Weights of a small transformer language model: biases, 11055 steps.
Each number is 128 + 24 x the weight over the matrix's rms, rounded and kept within 0 to 255. Layers, rows and columns count from 0.

# layer 5 attention value, 576x576, rms 0.0412, rows 147-182, columns 288-383
[[122 127 105 123 111 108 134 134 135 139 108 109 128 118 142  79 106 144 124 129  99 122 112  85 142 108 125 133 147 137 120 130 141 101 107 102 121  94 136 143 158  98 123 107 114  87 118 128 164 154 133 133  80 123 152 111 128  93 135 125 138 111 136 148 144  90 146 137 134 127 153 117 120 138 118 117 143 146 131 190 120 135 127 140 110 152 125 129 126 115 153 109 128 144 111 109]
 [117 136 131 158 116 104 108 135 125 152 133 157 134  94 152 164 130 143 142 117 122 149 127 131 154 127 144 153 147 136  95 127 117 127 110 156 119 135 121 131 114  99 137 140 102  99 102 154 131 124 175 131 136  60 148 126 120 145  96 118 116 168 124 108  77 132 103 118 126 166 128 132 115 164 139 107 147 130 120 143 142 119 144 120 112 115 150 159 106 118 142 118 124 125 119 141]
 [121 152 154 123 169 133 124 126 120 132 115 135 127 132  93 111 153 132 120 138 136 114 135 146 145 162 100 139 115 122 133 149 133 110 150 107 149 133 133 153 128 139 120 141 142 140 112  98  95 102 103 147 150 112 130 119  91 114 129 121 142 112 115 155 101 113 127 141  91 128 180 111 134 102 149 125 124 145  86 111 123 100 139 139 141 158 141 105 150 135 125 102 119 165 115 139]
 [114 143 127 123 118 152 129 143 108 117 123 133 124 114 114 130 133 147 136 124 118 120 128  72  98  96 158 143 111 153 137 124 132  96 144 144 112 133 126 103 121 138 136 110 144 126  95  98 130  94 130 137 117 119  81 113 127  84 113 139  96  92  87 125 136 176 120 112 102 122 105 120 103 139 145 141 141 134 106 137 129 148 142 105 173 142 126 161 145 129 126 112 146 135 123 146]
 [128 117 152  92 145 143 116  91  97 130 144 172 162 141 141 107  97 150 122 108 136  91 129  95 134 131 124 102 139 183 104 154 125 109 135 116 180 136 158 107 146 119 129 150 126 161 132  90 138 108 140 117 115 114 168 162 117 142 157 124 154 126 118 143 129 156 122 147 150 116 123 116 148 111 180 151 129 145 139 142 120 129 123 127 128 129 134 107 104  89 133 124 138 146 148 151]
 [150 149 113 116 165 151 125 151 147 150 133 128 142 147 152 115 116 103 129 103 139  89 129 107 106 105 124 132 122 149 128 151 118 117 129 121 126 103 109 124 135 140 134 130 124 180 127  89 135 132 130  89 114 143 109 155 124 124 136 131 107 135 157 115 168 157 132 111 173 152 109 129 132 111 105 126 125 124 159 105 100 171 132 103 143 115 116 133 108  93 119 148 155 135 129 122]
 [151 143 137 126 142 150 118 130 164 127 142 134 118 122 144 129  98 112 127 126 123 110  91 131 104  96 134 139 126  96 138 107 101 104 128  93 136 115 139 104 122 128 123 108 142 112 115 106 149 129  86 130 106 144 116 130 170  99 124  88 134  67 161 140 152 145 128 117 155 162 109 151 149 128 138 166 151 128 135 134 126  97 149 109 147 118 137 176 103  99 145 113 175 111 118 137]
 [136 136 128 141 125 146 117 143 137 127 131 148 155 120  97 114 148 103 120 128 112 144 153 165 117 156 125 124 142 123 132 133 109 153 143  92 132 174 146 148 162 145 121 149 134 121 140 149 118 111 113  97 141 124 121 118 154 144 123 113 125 122 123 107 108 155 168 149 109 160 111 135 129 113 134 124 166 128 101  97 144 151 122 144 132 162 131  80 127 100 142 141 114 157 117 136]
 [163 154 123 135 150 138 136 143 138 119 112 120 115 139 114 120 101 133 142 135 100 125 118 174 126 119 140  89 150 133 180 123 108  97 148  83 125 143 137 105 104 138 135 135 121 192 126  81 118 118 123 176 114 144 104 174 106 125 155  95 144 100 126 146 113 130 109 114  94 165 140 121 136 152 117 112 122 128  78 156 107 146 140 122 131 137 142  99 122 132 133 109 133 145 125 167]
 [126 111 116 125 107 126 128 156  97 123 120 129 134 130  87  93 131 110 120 120 111 142 157 143 143 141 135 128 160 147 157 139 131 141 173 114 140 134 130 151 151 127 117 119 133 126 128 144 151  94 121 121 136 131 107 144 159 126 132 127 120 128 162 111 148 122 150 135 155 111 151 144 124 127 139 152 146 101 116 138 165 139  98 136 113 111 131 113 142 105 134 130 144 142 131 143]
 [144 133 112 145 122 127 131  86 121 112 164 139 158 137 122 154 166 129 137 135 124 112 119 124 114 122 115 109  95 111 138 111 144 108 125 128 134 112 124 134 126 147 122 128 137 117 156 121 112  94 134 157 133  92 147 134 132 127 140 109 124 129 139 140 134 111 172 156 101 130 129 136 147 131 128 131 107 113 142 158 105 153 152 103 124  81 144 128 140 117 137 150 128 116 134 135]
 [152 142 138 140 110 116 120 135 131 137 114 157 137 122 104 121 144 103 143 124 129 148 120 125 127 125 135  92 152  98 127 139 134 127 165 142  94 140 141 132 135  83 125 125 115 147 107 137 151 182 148 100 137 127 141 128 122 115 131 104 146 138 124  96 115 132 125 126  98 172 107 124 154 121 110 132 152 140 101 120 143  97 153 110 154 117 136 101 136 138 160 109 136 134 132 105]
 [167 134  89 168 131 101 124 109  98 137 141 142 148  94 141 138 154 130 149 136 158 158 152  83 110 170 137 121 121 113 129 125 153 118  85 170 100 136 115 133  98  84 138 165 125 140 140 174  84 120  86  88 152 153 123 144  98 148 149 146 144  87 124 121 132 108 133 126  97 141 152 113 108 111 127 137 122 121 165 118 114 165 125 105 143 113  98  98 161  90 136 116 117 125 140 138]
 [102 114 161 139 128  97 145 131 140 138 106 115 150 127 116 163 110 125 118  99 141 138 140 128 134 121 149 128 124 120 124 122 116  82 117 179 104  99 113 107  97 132 133 138 104 152 153 123 107 128 139 125 151 139  87 115 115 138 135 106 137 138 133 149 120 116 130  95 151 152 130 111 109 132 136 110 110 120  99 134 142 158 144 121 121 110 115 150 108  91 129 134 133 113 135 135]
 [121 160 137 129 113 143 130  91 131 143 123 134 113 118 165 113 149 123 138 134 126 148 125  96 120 117 115 120 125 119 127 151 144 158 160 113 108 133 134  97 133 130 127  99 126 129 101 156 126 143 141 111 109 117 152 147 170 143 123 152 136 106 151 138 170 114 138 141 115 109 110 132 124 131 127 130 161 124 117 114 109 162 139 125 131 124 149 153 124 106 140 129 152 147 139 145]
 [121 175 158 103  88 110 138 121 137 148 135 188 130 123 140 123 104 124 137 132  90 115 108  96 108 129 156 138 147 108 110 105 130  97 122  99 119 116 127 152  85 136 124 114 138 116 112 122 157 154 115 143 157  95 111 137 134 146 115 132 133 123 123 136 132  96 123  87 139 113 151 136 136 122 104 100 140 161 151 114 152 136 105 148 148 125 121 102  98 151 125 122 129 153 125  98]
 [134 128 111 120 170 101 105 127 147 115 119 127 152 117  98 114 150 101 119 147 111 138 126 120 102 114 137 137 116 171 134 144 119 109 148 139  83 141 144 122 155 105 133 130 125 105 133 148 128 106 131 112 157 104 128 147 143 125 121 143 125 145 148 126 145  92 129 144 122 116 141 116  90 115  92 113 130 136 101  92 110 127 137 116 112 133 116 135  98 119 128 140 118 134 110 120]
 [145 101 130 119 135 176 110 131 138 123 118 124 139 145  90 123 128 151 115 143 115 142 143 119 123 119 105 140 138 146 124 162 134 116 160 105 131 139 127 113 116 135 116 156 128  93 129 134 136 171 135  97 151  90 136 144 123 144 113 119 139 153  92 126 120  99 163 158 164 142 136 112 151 149 155  92 126 116 121 113 143 103 140 135 100 114 101 127 148  91 114 107  87 133 145 144]
 [127 110 133 167 122 144  95  99  86 134 159 124 154 134 129 123 145 153 137 100 135 105 137 125 122 131 133 127 152  87 130 140 132 105 124 120 136  96 129 126  96  90 118 145 123 152 165 149 125  79 148 131 143 147 149 130  99 119 124 157 125 143 108 117 105 123 142 165 110 135 123 119 159 149 109 102 119 106 100 142 125 131 130 155 118 113  97 118 148  97 121 117 115 122 132 132]
 [146 157 122 135 116 107 143 189 139 145 167 127 158 106 134 143 152 149 124 136 162  98  95 107 147 133 109 128 107 121 157 135 125 131 115 118 101 131 159 139 132 117 142 157 127 134 128 147 135 111 155 123 119 117 162 128 126 127 100 115 134 135 117 118 119 131  95 120 104 118 117 129 110 104 121 157 132 132 105 132 117 185 118  87 139 145 138 143 103 157 142 118 133 117 108 115]
 [129 113 122 108 144 112 131 114 124 146 147 115 123 129 117 146 110 132 134 127 139 116 108 135 138 125 106 134 122 133 132 119 146 113 138 139 101  93 138 116 143 129 135 144 151 100 145 126 143 150 124 131 116 137 153 140 120 122 125 116 128 115 146 144 147 121 143 116 101 106 137 142 149 126 139 142 104 127 119 118 108  95 112 115 133 157 150 112 148 175 137 140 141 115 136 119]
 [145 147 132 125 153 102 151 129 143 147  71 145 129 115 118 152 146 121 148 124 145 143 105 124 128 127  87  96 104 146 155 127 132 108 132 131 148 117 102 104 114 130 128 130 107 129 102 128 129  97  79 116 153  73 119 151 167 173 133 103 142 132 121 105 136 114 108  92 148 148 147 144 141 106 139 139 144 113 112  91 126 129 149 142 107 106 106 142 115 124 127 150 137 134 148 117]
 [117 140 162 130  93 183 114 117 128 147 124 134 148 163 118 143 165 137 137 132 142 104 146 135 123 153 168 104 136 107 119 139 121 141 156 143 103 121 174 113 131  89 128  98 144 154 127 129 135 102 143 130 129 125 124 106 119 116 155 100 120 104 129 112 148 155 141 123  77 141 129 134 130 141 101 110 119 145 120 108 149 137 166 115 134 149 158 133 148 144 133 119 125 118 122 124]
 [137 121 142 138 134 118 117 141 104 132 115 115 138 138 112 128 111 141 123 150 119 142 135 123 117 137 120 138 118 147 124 119 102 122 129 121 157 126 138  96 130 119 120 163 110  83 138 139 107 109  96 108 137 112 154 114  94 114 118 137 152 130 110  88 101 119 127 150 120 108 122 117 102 138 111 125 116 156 113 148  95 147 121 132 117 146 141  85  99 157 106 139 116 130 139 120]
 [119 135 135 147 144 110 142 149 127 130 109 150 101 131 124 152 127 101 146 121 129 129 111 116 143 148 118 124 138 158 131 150 130 118 139 112 133 149 128 198 106 114 121 134 143 121  78 114 104 118 124 130 131 124 117 142 104 137 131 117 137 105 117 132 122 137 155  92 124 109 146 136 136 142 117 144 123 119 104 140 131 155 116 140 155 131 137 150  92 140 114 118 109 112 122 152]
 [139 140 144 162 143  98 126 137 116 112 137 111 160 100 127 111 113 127 133 120 162 158 146  95 147  66 135 120 141 144 109 144 149 125  99 137 130 109 101 137 117 111 122 180 137 104 111 124 121 130 133 139 121 109 159 156 115 144 121 151 108  77 147 149  81 157 120 108 111 156 144 141 144 135 121 114 145 123 112 149 146 117 134 170 137 106  99 174 101 110 147 125 128 136 124 104]
 [112 122 112 127  73 148 124 111 120 153 106 151 140 116 109 144 101 142 124 139 100 117 149 125 150 135 135 124 162 154 127 118 134 143 144 148 139 142 114 145 101 117 118 136 114 143 144 134 178 156 156 145 138 141 125 143 137 121 118 104 121 169 119 149 123 131 131 122 107 131 125 120 120 133 121 120 139 127 126 119 108 142 130 117 110 128 125 127 142 190 134 149 121 130 124  94]
 [135 120 116 146 157  92 120 112 134  88 124 121 147 147 140  99 128 123 142 106 106 123 124 134 104 135 115 119 127 151 129 138 123 142 116 101 146 175  96 136 116 119 125 134 120  83 123 111 138 120 163 136 140 165 115 108 118 138  86 184 128 138 120 126 112 151 133 114 128 116 120 116 110 143 126 117 138 121 121 114 111  86 130 112 145 103  92 147 140  99 117 158 126 155 116 139]
 [117 152 149 129 114 147 121 131 137 125 134 139 134  91 122 152 137 123 136 136 154 120 133 117 142 152  99 142 129 120 113 136 101 168  98 112 160 123 146 130 140 119 136 138 125 130 141 130  80 164  80 123 148  95  94 128 162 135 130 140 130 129 138 109 135 129 115 121  73 111 106 114 149 109 141 136 131 110 107 135 130  98 154 116 156 102 127 127 144 118 126 129 115 110 119 141]
 [111 115 118 156 146 141 123 124 111 153 134 126 114 144 100 150 130 129 122  99 103 106 131 125 145 108 158 130 117 139 136 102 129 113 142 106 138 126 165 159 120 122 139 157 143 120 151 162  83 137 127 138 159 152 124 112 128 141 105 133 143 134 121 136 121  85 117 126 133 117 133 108 128 141  95 117 130 143 131 141 132 117 177 139 129  82 139 100 117 106 128 152 115 135 118 120]
 [123 120 114  98 126 107 155 120 139 132 128 134 136 114 152 115 120 119 147 135 142 116 142  92 112 123 115 117 142  78 125 114 112 125 105 125 131 153 109 119  99 168 138 164 143 108 131 119 149 116 112 145 110 130 155 105 108 133 139 150 110 114 167 100 165 119 110 137 123 111  91 145 154 110 142 112 122 115 188 109 159 131 133 105 143 144 137 101 153 131 120 100 153 124 129 138]
 [145 142 140 113 121 112  86 158 120 110 168 118 135 120 128 111 126  93 137 114 128 146 147  89  90 155 110 147 124  99 141 144 134 119 113 145 131  93 117 124 112 126 135 166 133 149  93 129 136  88 101 142 105 111 148  99 138 109 168 127 133 117 163 135 130 131 175 103  90 161 126 146 135 125 131 148 144 130 107 120 126 146 118 141 150 137 103 145 110 123 127  98 141 118 115 119]
 [137 134 134 109 113 130 121 151 140 131 148 109 154 127 104 141 138 120 146 122 116 149 139  91 107 126 102 130 113 107 134 134 128 145 152 171 140 143 132 102 105 157 130 123 124 141 138 140  76 168 119 119 134 160  81 115  50 155 147 132 130 118  74 136 154 112 130 139 101 121 158 141 157 141 153 164 112 107 118 153 126 122 138 131 127 158 148 112 116 139 119 112 137 126 147 174]
 [117 129 139 133 115 133 142 143 129 141 149 150 159 119 116 116 145 138 142 136 127 157 145 135 126 149 137 135 138 142 118 135 117 152 153 116 125 161 129 121 135 131 124 132 125 129 143 146 147 166 140 149  97 104 137 115 151 137 153 114 124 127 141 130 130 140 153 159 116 127  89 118 121 118 116 152  98 131 123 130 138 129 113 114 118 118 138 140 129 142 150 126 124 107 120 104]
 [141 123 120 120 101 109 144 120 133 130 124 171 146  81  84 137 118  92 152 129 136  92 126 133 146 116 120 130 144 105 125 108 144 154 121 115 102 100 110 106  95 122 135 135 135 139 164 165 152 146  96 136 133  96 115 146 113 149 128 130 121 134 145 133 151 146  75 119 127 105 164 123 147 110 127 102 127 141 137 113 131 126 157 149 112 138 128 108 152 125 152 135 141 102 124 108]
 [163 148 129 157 132 167 131 116 120 128  93 144 111 149  96 132 140 123 130 121 111 112 113 161 155 131 139 112 134  86 177 117 101 133 110 115 156 126 131 151 149 125 136 134 111 110 107 113 134 118 132 118 143 154 114 122 166 127 154 106 125 169 141 131  90 155 117 118 103 134  91 125 172 154 124 132 131 100 136 111 131  90 118 140 158 175 119 127 160 167 116 148 146 144 122 115]]
# layer 5 attention output (transposed), 576x576, rms 0.042, rows 147-182, columns 288-383
[[110 134 131 106 104 125 103 117 151 132 105 117 161 121 114 107 140 131 111 117 143 132 164 134 143 115 129 118 119 131 141 124 138 153 134  94 118 154 159  91  95 138 120  84 114 132  76 109 107 127 115 129 167 145 178 120 148 101 150 123 172 145 170 127  84 126 129 101 130 130  92 107 139 134 145 114 108 144 154 160 125  91 127 117 126 103 171 135 104 154  95 108 118 114 151 172]
 [155 119 168 144 112 141 130 128 169 110 116 131  95 144 127 104 142 128 156 139 162 109 100  99 127 119 145 131 150 156 136 143 118  99 144  89 113 128  93 112 120 149 218 154 123 118 168 130 143 118 117 107 133 148 118 159 143 137  83 145 132 127 123 129 139 150 143 123 112 129 132 169 126 139 124 150 145 128 117 151 150 133 132 127 120 114 131 136 128 163  92 137 190 132 155 129]
 [147 125 128 128 114 100  90 139 140 115 124 107 117 120 114 100 136 165 111 115  89 117 163  83 150 110 135 192 102 129 122 151 152 107 122 126  72 132 106 124  99 108  83 158 145 133 116 161 150 123 171 153 100 117 115 128 128 143 171 126  87 150 119 144 126 125 161 141 148 146 116 116 105 138 119 144 126 110 147 121 124  91 128 137 105 123 141 109 106 122 137 115 140 154 165 101]
 [136 135 163 117 149 130 103 134 104 117  99 130 192 170 112 123 141 134 160 105 111 131 134 121 169 111 119 129 128 161 168 168  92 113 140 115 136 145  82 132 139  61 142 130 129 131 130 132 127 127 123 130 102 127 177 135 128 114 137 124 144 123 131 135 115 119 128 183  98 132 122 124 155  88 136 121 116 145 101 139  91 120 123 144 102  80 106 146 132 142 129 118 152 130 130 128]
 [112 152 126 134 120  96 109 140 128 149 141 123 161 133 120 166 145 153  80 133 104 156 137 123 152 120 110 133 111 163 119 129 132 129 120 145 152 122  98 145 102 123  47 114 131 102 115 132 125 120 152 141 144 124 134 102 144 138 173 150 101 158  98 136 100 137 129 126  91  87 127 121 101 120 105  96 101 106 146 140 104 166 116 140 156 100 101 154 116 131  97 123 132 128 100 109]
 [127  95 115 122 115 128 119 108 139 134 145 147 126 152 161 132 177 152 137 130 116 109 119 142 101  98 125 121 108 141 109  99 118 102 113 121 125 156  89 131 140 165 114 122 151 137  92 119 107 148 101 137 149 112 102 148 117 110 121 103 135 138 154 112 135 107 117 137 138 144 114 143 114 127 133 121 104 109  93 127 169 105 115 109 148 101 117 123 113 120 122 137 183 142 113  86]
 [111 149 146 150 149 139 112 149 146 134 125 119 117 141 155 151 133  87 154 122 143 135 100 138 175 129 118 126 130 103 155 127  96 121  80 131 156 132 141 144 125 122  87 154 113 169 113 127 104 141 100 115 110 155 147 123 121 123  99 177 163 103 166  95 159 134 123 107 137 145 127 150 111 124 111 101 121 137  87 140 118 138 134 112 141 128 127 141 113 116 153 138 133 148 173 125]
 [122 118 115 135 117 125 149 142 125 112 148 118 140 143 129 141  84 109  87 147 133 116 126 153 156 167 159  92 155 140 113 111 135 119 118 160 135 108 123 171 135 148 132 147 123 115  75 147 146 141 108 117 110 181 127 138 135 131 144 126 148 170 140 113 141 135 160 149 128 108 108 150 142 124 142 139 140 132 115 126 136 152 116 130 142 160 112 138 137 138 135 127  79 131 190  89]
 [121  88 128 117 122 168 150 140 178 159 136 118 133 131 112 156 116 107 109 147  79 111 123 136 141 149  97 156 101  98  86 143 141  85 113 131 117 132  97 123 123 135 180 112 139 134 103 160 126 137 148 121 132 150 147 142 166 131 146 143 148 149 109 131  83 147 156 119 147 133 140 134 152 138 115 111 102  98 137 130 121 148 131 149  74 151 113 153 134 121 141  91 139 126 151 124]
 [144 131 107 118 146  93 128 121 141 117 144 128 150 141 154 173 158 148 124 128  99 116 129 142 160 126 149 119 121 133 116 136 128 115 144 172 139 108 133 115 100 114  42  85 107 124 122 137 129 103 145 136 133  97 139 150 111 135 178 107 101 123 132  94 142 163 153 139 108  94 131 146 110 111 132 117 142 114 160 111 138 157 121 113 141 138 121 103 141 130 100 110 142 104 149 163]
 [ 87 127 138 119 135 149 123 137 137 161 119 143 110 117 146 109 142 151 144  97 111 160  90 109 156 128 136 155 155 124 124 129 101 120 156 100 150 120 171 142 124 150   3 143 108 154 129 133 112 117 127 143 122 110 122  85 112 154 153 163 121  90 126 138 139 136 111 102 131 155 149 119 123 133 121 131 141 129  84 139 122 135 141 158 106 149 132 131 135 130 130 143 116 131 152 137]
 [160  83 112 138 126 126 158 137 113 133 144 130 139 136 107 140  95 106 110 136 109 138 123 131 100 122 109 118 142 137 116 129 124 149 134 134 142 138 139 136 107 116 131 121 126 129 123 113 153 152 113 129  91 157 157 143 124 108 165 113 138 129 150 114 147  93 150 118 119 133 111 147 141 137 132 144 105 135 127 118 119 135 126 167 125 149 143 112 139 147 144 113 143 134 139 106]
 [105 132 119 124 134 144 117 112 141 173 137 161 151 105 131 115 113 123 109 128 106 124 106 149 107 118 154 148 170 168 138 147 131 128 154 107  88 111 134 136 143 132 146 112  98 125 128 120  78 130 118 126 131 113 110 132 117 184 100 126  92 139 138 132 141 123 127 154 134 129 118 140 118 136 135 106 127 181  89 156  94 135 120 153  95 151 135 108 129 117 116 150 135 112 134 142]
 [133  84 122 138 127 125 146 108 117  92 112 115 148  98 142 140 139 149  84 140 100 101 137 105 115 142 160 122 140 100 122 151 163 138 137 132 100 117 111 123 133 118 205  99 151 114 128 124 102 127 155 126 121 129 147 148 136 103 130 130 143 126 138 144 132  91 112 129 140 133 131 130 145 143 107 143 104 113 154 153 147 126 132 122 126  83 151 130 124 127 119 141 161 119  76 136]
 [155 159 131 107  96 147 141 142 131 143 157 133 128 121 123 147 144 104 120  95 110 133 114 148 131 121 151 115 150 162 122 108 125 105 104 130  92 132 149 131 119 126 147 127 141 119 137 105  75 135 132 130 134 152 129 123 117 142 132 120 123 133 145  92 118 147 107 119  79 141 160 133 127 138 161 107 114 143  71 119  84  97 118 115 112 148 138 110 133 119 122 138 128  86 129 142]
 [132 116 141 115 100 146 134 136 120 116 112  74 151 125 163 129 138  73  91 125 130 151 115 106 179 152 118 114 117 123 144 130 130 158 100 115 119 103 140 121 141 141  96 154 161 145 178 113 128  99 113 142 128 102 140 139 132 110 147 177  80 140 139 117 122 139 116  62  92 103  93 137 122 120 117  93 131 129 123 119 150 126 132 105 129 131 161 114 140 113 116 134 111  87 128 130]
 [158 132 151 107 113 101  99 124 128 143 143 146 113 122 105 107 139 124 100 119 164 133 137  95 136 120 165 110 132 140 149 102 113 118  93 143 138 139 132 131  87 120  50 113 156 153 102 104 128 137 143 132 127 145 102 140 145 154 132 114  95 140 135 108 126 156 103 118 152 145 125 121 109 120 163 139 146 156 140 118 152 120 145  79 112 123 145 103 129  91 138 139 168 144 122 131]
 [143  85 129 123  92 109 128 135 135 125 139 117 130  61 147 156 141 132 130 147 115 158 139 119 135 134 142 129 145 100 160 110 132 142 138 130 108  91 134 115  99 145 136 146 131 127 131 154 126 122 150 143 146 133 110 113 143 146 108 139 153 156 133 125 146 147 129  82 138 128 108 125  93 129 131 111 115 123 134 110 156  98 121 144 143 129 132 130 170 131 129 127  84 112 130 108]
 [139 128 117 139 159 150 120 135 153 141 126 118 121 141 124 127 140 141 129 184 155 141 131 102 137 134 143 143 146 112  89 136 162 176 149 109 101  93 110 134 127 141  89 107 148 100 118 135 132 118 166 136 103 135 115 129 134 114 110  90 115 135 107 113 149 140 134 136 149  89 140 146 134 120 122  94 134 126 113 141 155 118 118 134 143 124 127  96 111 109  89 142 159 148 154 115]
 [142 107 146 156 138 158 132 110  78 133 141 165 115 138 115  77 111 127 117 160 126 113 138 125  94 113 123 129 128 110 149 151 142 107 134 147 113 138 122 141 116  93 163 106 146 141 122 100 113 140 108 123 119 140 112 136 129 145 120 145 104 159 126 155 154 131  93 136 126 143 104 144 135 124 111 107 127 120 108 133 136 122 150 124 140 129 146  95 158 122 167  94 161 138 151 120]
 [115 109 136 143 124 139 117 135  97 175 101 119 122 137 119 140 119 111 160 121 123 147 129 113 141  81 105 121 147 116 143 151 100 135 145  98 126 127 163 123 137 113 108 156 143 149  68  95 148 144 110 118 133 161 124 141 162 144 112 144 110 147 148 135 136 116 135 152 110 141 122 133  90 109 127 111 116 160 155 121  82 116 123 121 148 134 126 139 149 106 163 125 129 136 116 101]
 [112 103 127 139 130 111 143 122 134 124 107 165 123 130 133  81 136 139 147 105 107 115 117 118 129 124 151 149 160 111 113 145 140  99 116 145  72 113 157 108  96 145 189 137 152 130 146 102 120 134 136 126 149 152 122 123 117 122 161 132 113 130 155 106 122 135 127 136  74 162 174 128 132 129 136 128 150 122 121 162 135 104 132 104  90 119 107 124 115 141 114 135 162 116  92 161]
 [127  81 118 128 124 126 125 145 102 108 117 144 111 136 123 113 121 167 124 120 109 106 124 129 203 136 102 148 153  88 139 119 132 148 123 121 105 121 143 131  94 107  65 124 165 130 144 109 133 109 112 156 115 134 154 112 144 145 136 136 120 127 162 136 133  70 132 127 100 173 138 139 170 119  90 101 111 112 139 106 103 108 129 143 109 101 144 142 119  95 121 125 145 151  88 110]
 [156 168 118 113  94 107 148 124 133 131 130 146 132  85 107 109 142 120 104  85 146 131 130 144 124 117 136 153 135 155 139 122 131 169 139 135 100 126 112 105 114 122  76  82 154 115 124 105 135 140  91 143  95 163 142 105 142 170 112 100 115 140 121 150  86 141 133 149 152 120  82 144 133 136 139 153  94 132 134 126 150 106 137 119 156 147 144 133 116 118 126  83 144 134 151 106]
 [142 127 151 111 139 162 112 119 165 125 120 112 163 151 123 124 135 105  98 137 119 113 139 127 202 139 116 129 145 132 104 162 130 109 162 113  96  96 106 103 156 132 136 130 118 140 130 140 124 106 149 113 135 121 114 112 110 100 148 137 147 139 164 143 130 131 145 138 110 107 125 103 149 127 128 136 139 125 148 122 151 135 135 130 117 146 125 125  99 118 124 135 143 129 134 116]
 [ 96 117 141 128 173 120 124 110 137 125  96 114 137 123  90 110 116 148 133 165 111 139  94 142 135 122 137 126 151 149 124 174 129 147 163 152 115 144 108 142 146 158 139 155 104 137 117 106 157 123 142 118  97 122 127 128 124 117 110 101 136 110 101 122 139 115 166 159 126 127  94 120 140 130 116 142 107 117 133 170 119 106 122 118 124 104 155 136 123 167 123 117 107 131 144 152]
 [131 123 131 160 124 157 162 131 117 131 132 114 148 138 119 141 120 108 140 137 139 138 116 115 119 142 128  84 132 123 112 108 148 141 118 122 149 129 141 137 140  96 133  94 113 120 143 139 154 122 151 147  88 142 120 121 163  96 123 144 126 123 125 131 109 140 110 144 156 103 158 123 110 131 161 132 112 150 198 120 120 133 119 123 123 136 122 114 118 132 131 128 121 141 121 143]
 [131 136 137 114 128 126 116 136 140 140 144 102 125 112 157 153 160 120 153 134 115 115 148 113 143  95 126 150  91 135 112 111 158 124 104 161 128 125 136 115 135 146 138 132 127 125 109 125 138 139 136 140 129 110 141 165 144 103 165 123 163 139 142  77 128 125 135 134 104 104 153 165 138 120 102 146 131 150 109 122 177 125 131 140 111 140  86  93 116 126  95 132 150  94 104 158]
 [135 152 127 152 155 109 143 126 132 170 154 116 105  97 117 123 113 108 140 134 126 139 190 139 152 138 103 121 132 152 130 109 117 129 106 157 130 107 155 144 171 141  92 152 116  83 125 124 147 135 109 111 145 107  87 149  68 166 148 126 130 123 129 131 157 135 147 138 119 157 129 166 136 106 134 134 129 128 120 100 129 142  97  97 111 137  93 126 164 146 130 145  86 109  98 138]
 [121 109 103 144 130 104 150 101 151  96 102 104 122 137 120 103 120 130 131 101 138 155 108 132 130  88 118 117 145 122  81 132 119 129 119 136 124  95 128 134 142 142 145 122  95 133 140 116 126  89 141 154 108 120 132 124 153  99 136 150  88 154 134 150 149 130 154 125 114 107 130  84 126 112 121 145 145  81 152 109 141  99 131 118 158 124 131 132 112 136 142 132 129 127 115 137]
 [120 121  96 146 149 149 116 127  75 102 143 118 118 142 126 118 120  97 125 146 131 132 125 127 124 111 120 136 103 130 122 141 146 121 138  98 176 128 143 134 142 134 111 130 152 120 139 177 131 144 121 108 138 107 127 164 128 150 136 108  87 133 117 163 121 166 145 146 160 105 148 135 141 154 110 105 141 130 125 146 125 127 166 135 139 119 134  93 137  87 141 129 125 152 134 115]
 [148 153 119 111 141 137 109 133 117 141 126 105 154 131 126 137 131 154 101 130 129  83 171 124 135  95 150 132 131 156 157 138 142 160 145 115 162 148  83 155 147 126 103 146 117 123 122 107 122 142 120 129 119  73 125 139  62 139  85 130 156  79 173 134 147 124 139 125 139 152 103 166 164 138 120 130 167 117 118 109 141  88 109  96 110 105 170 109 134 106 147 145 148 144 138 115]
 [132 142 127 143 123  94 100 135 134 119 120 140 179 130 123 100 113 152 110 115 104  86 130 152 132 103 137 144 122 176 132 164 103 133 115 116 136 122  91 142 148 103 142 165 122 110  90 112 129 131 121  97 154 119 153 108 155 129 141 104 131 124 124 170 109 138 104 134 130 146  96 131 135 147 154  99 127 145 103 133  98 146 129 130 132 136 101 145 103 126 124 135 108 105 151  78]
 [166 111 132  98 139 154  97 135 141 114 155 142 116 128 110 144 112 119 158 150 118 144 143 149 142 108 122  98 165  93 144 100 122 132 122 107 125 120 154 143 133 142 149 105 132 157 126 136 142 116  99 131 150 123 113 109 163 118 110 125  99 133 110 110 128 105 148 104 138 100 161 101 130 103 152 107 156 122 103 127 152 154 118 122 137 137 121 115 143 124 145 127 134 134 112 148]
 [148  99  86 153 116 168 160 154  99 140 112 160 122 116 116  85 109 124 129 113 132 102 119 128 104 124 103 108 137 129 117 150 117 128 114  94 119 148 200 126 112 124 231 116 133 148  95 145 137 157  94 128 102 118 102 126 136 131 146 137 114 120 127 122 167 133 114 152 103 152 111  91 127 112 138 154 161 119 109 169 129 135 126 101 114 110 114 137 145  99 153 141 132 143  96  89]
 [140 122 132 130 117 143 133 135 191 157 127 137 142 155 167 152 108 112 145 108 139 151 106 164 126 125 130 140 144 136 137  98 136 103 110 146 138 124  94 102 136 137 192 172 117 103 142 146 158 138 122 160 111 128 134 142 123 106 146 136 137 161 122 139 141 154 160 138 117 123 106 140 145 126 152 145 116 124 128 104 111 126  84 126 114 136 141 123 133 137 148 139 140 135 124 136]]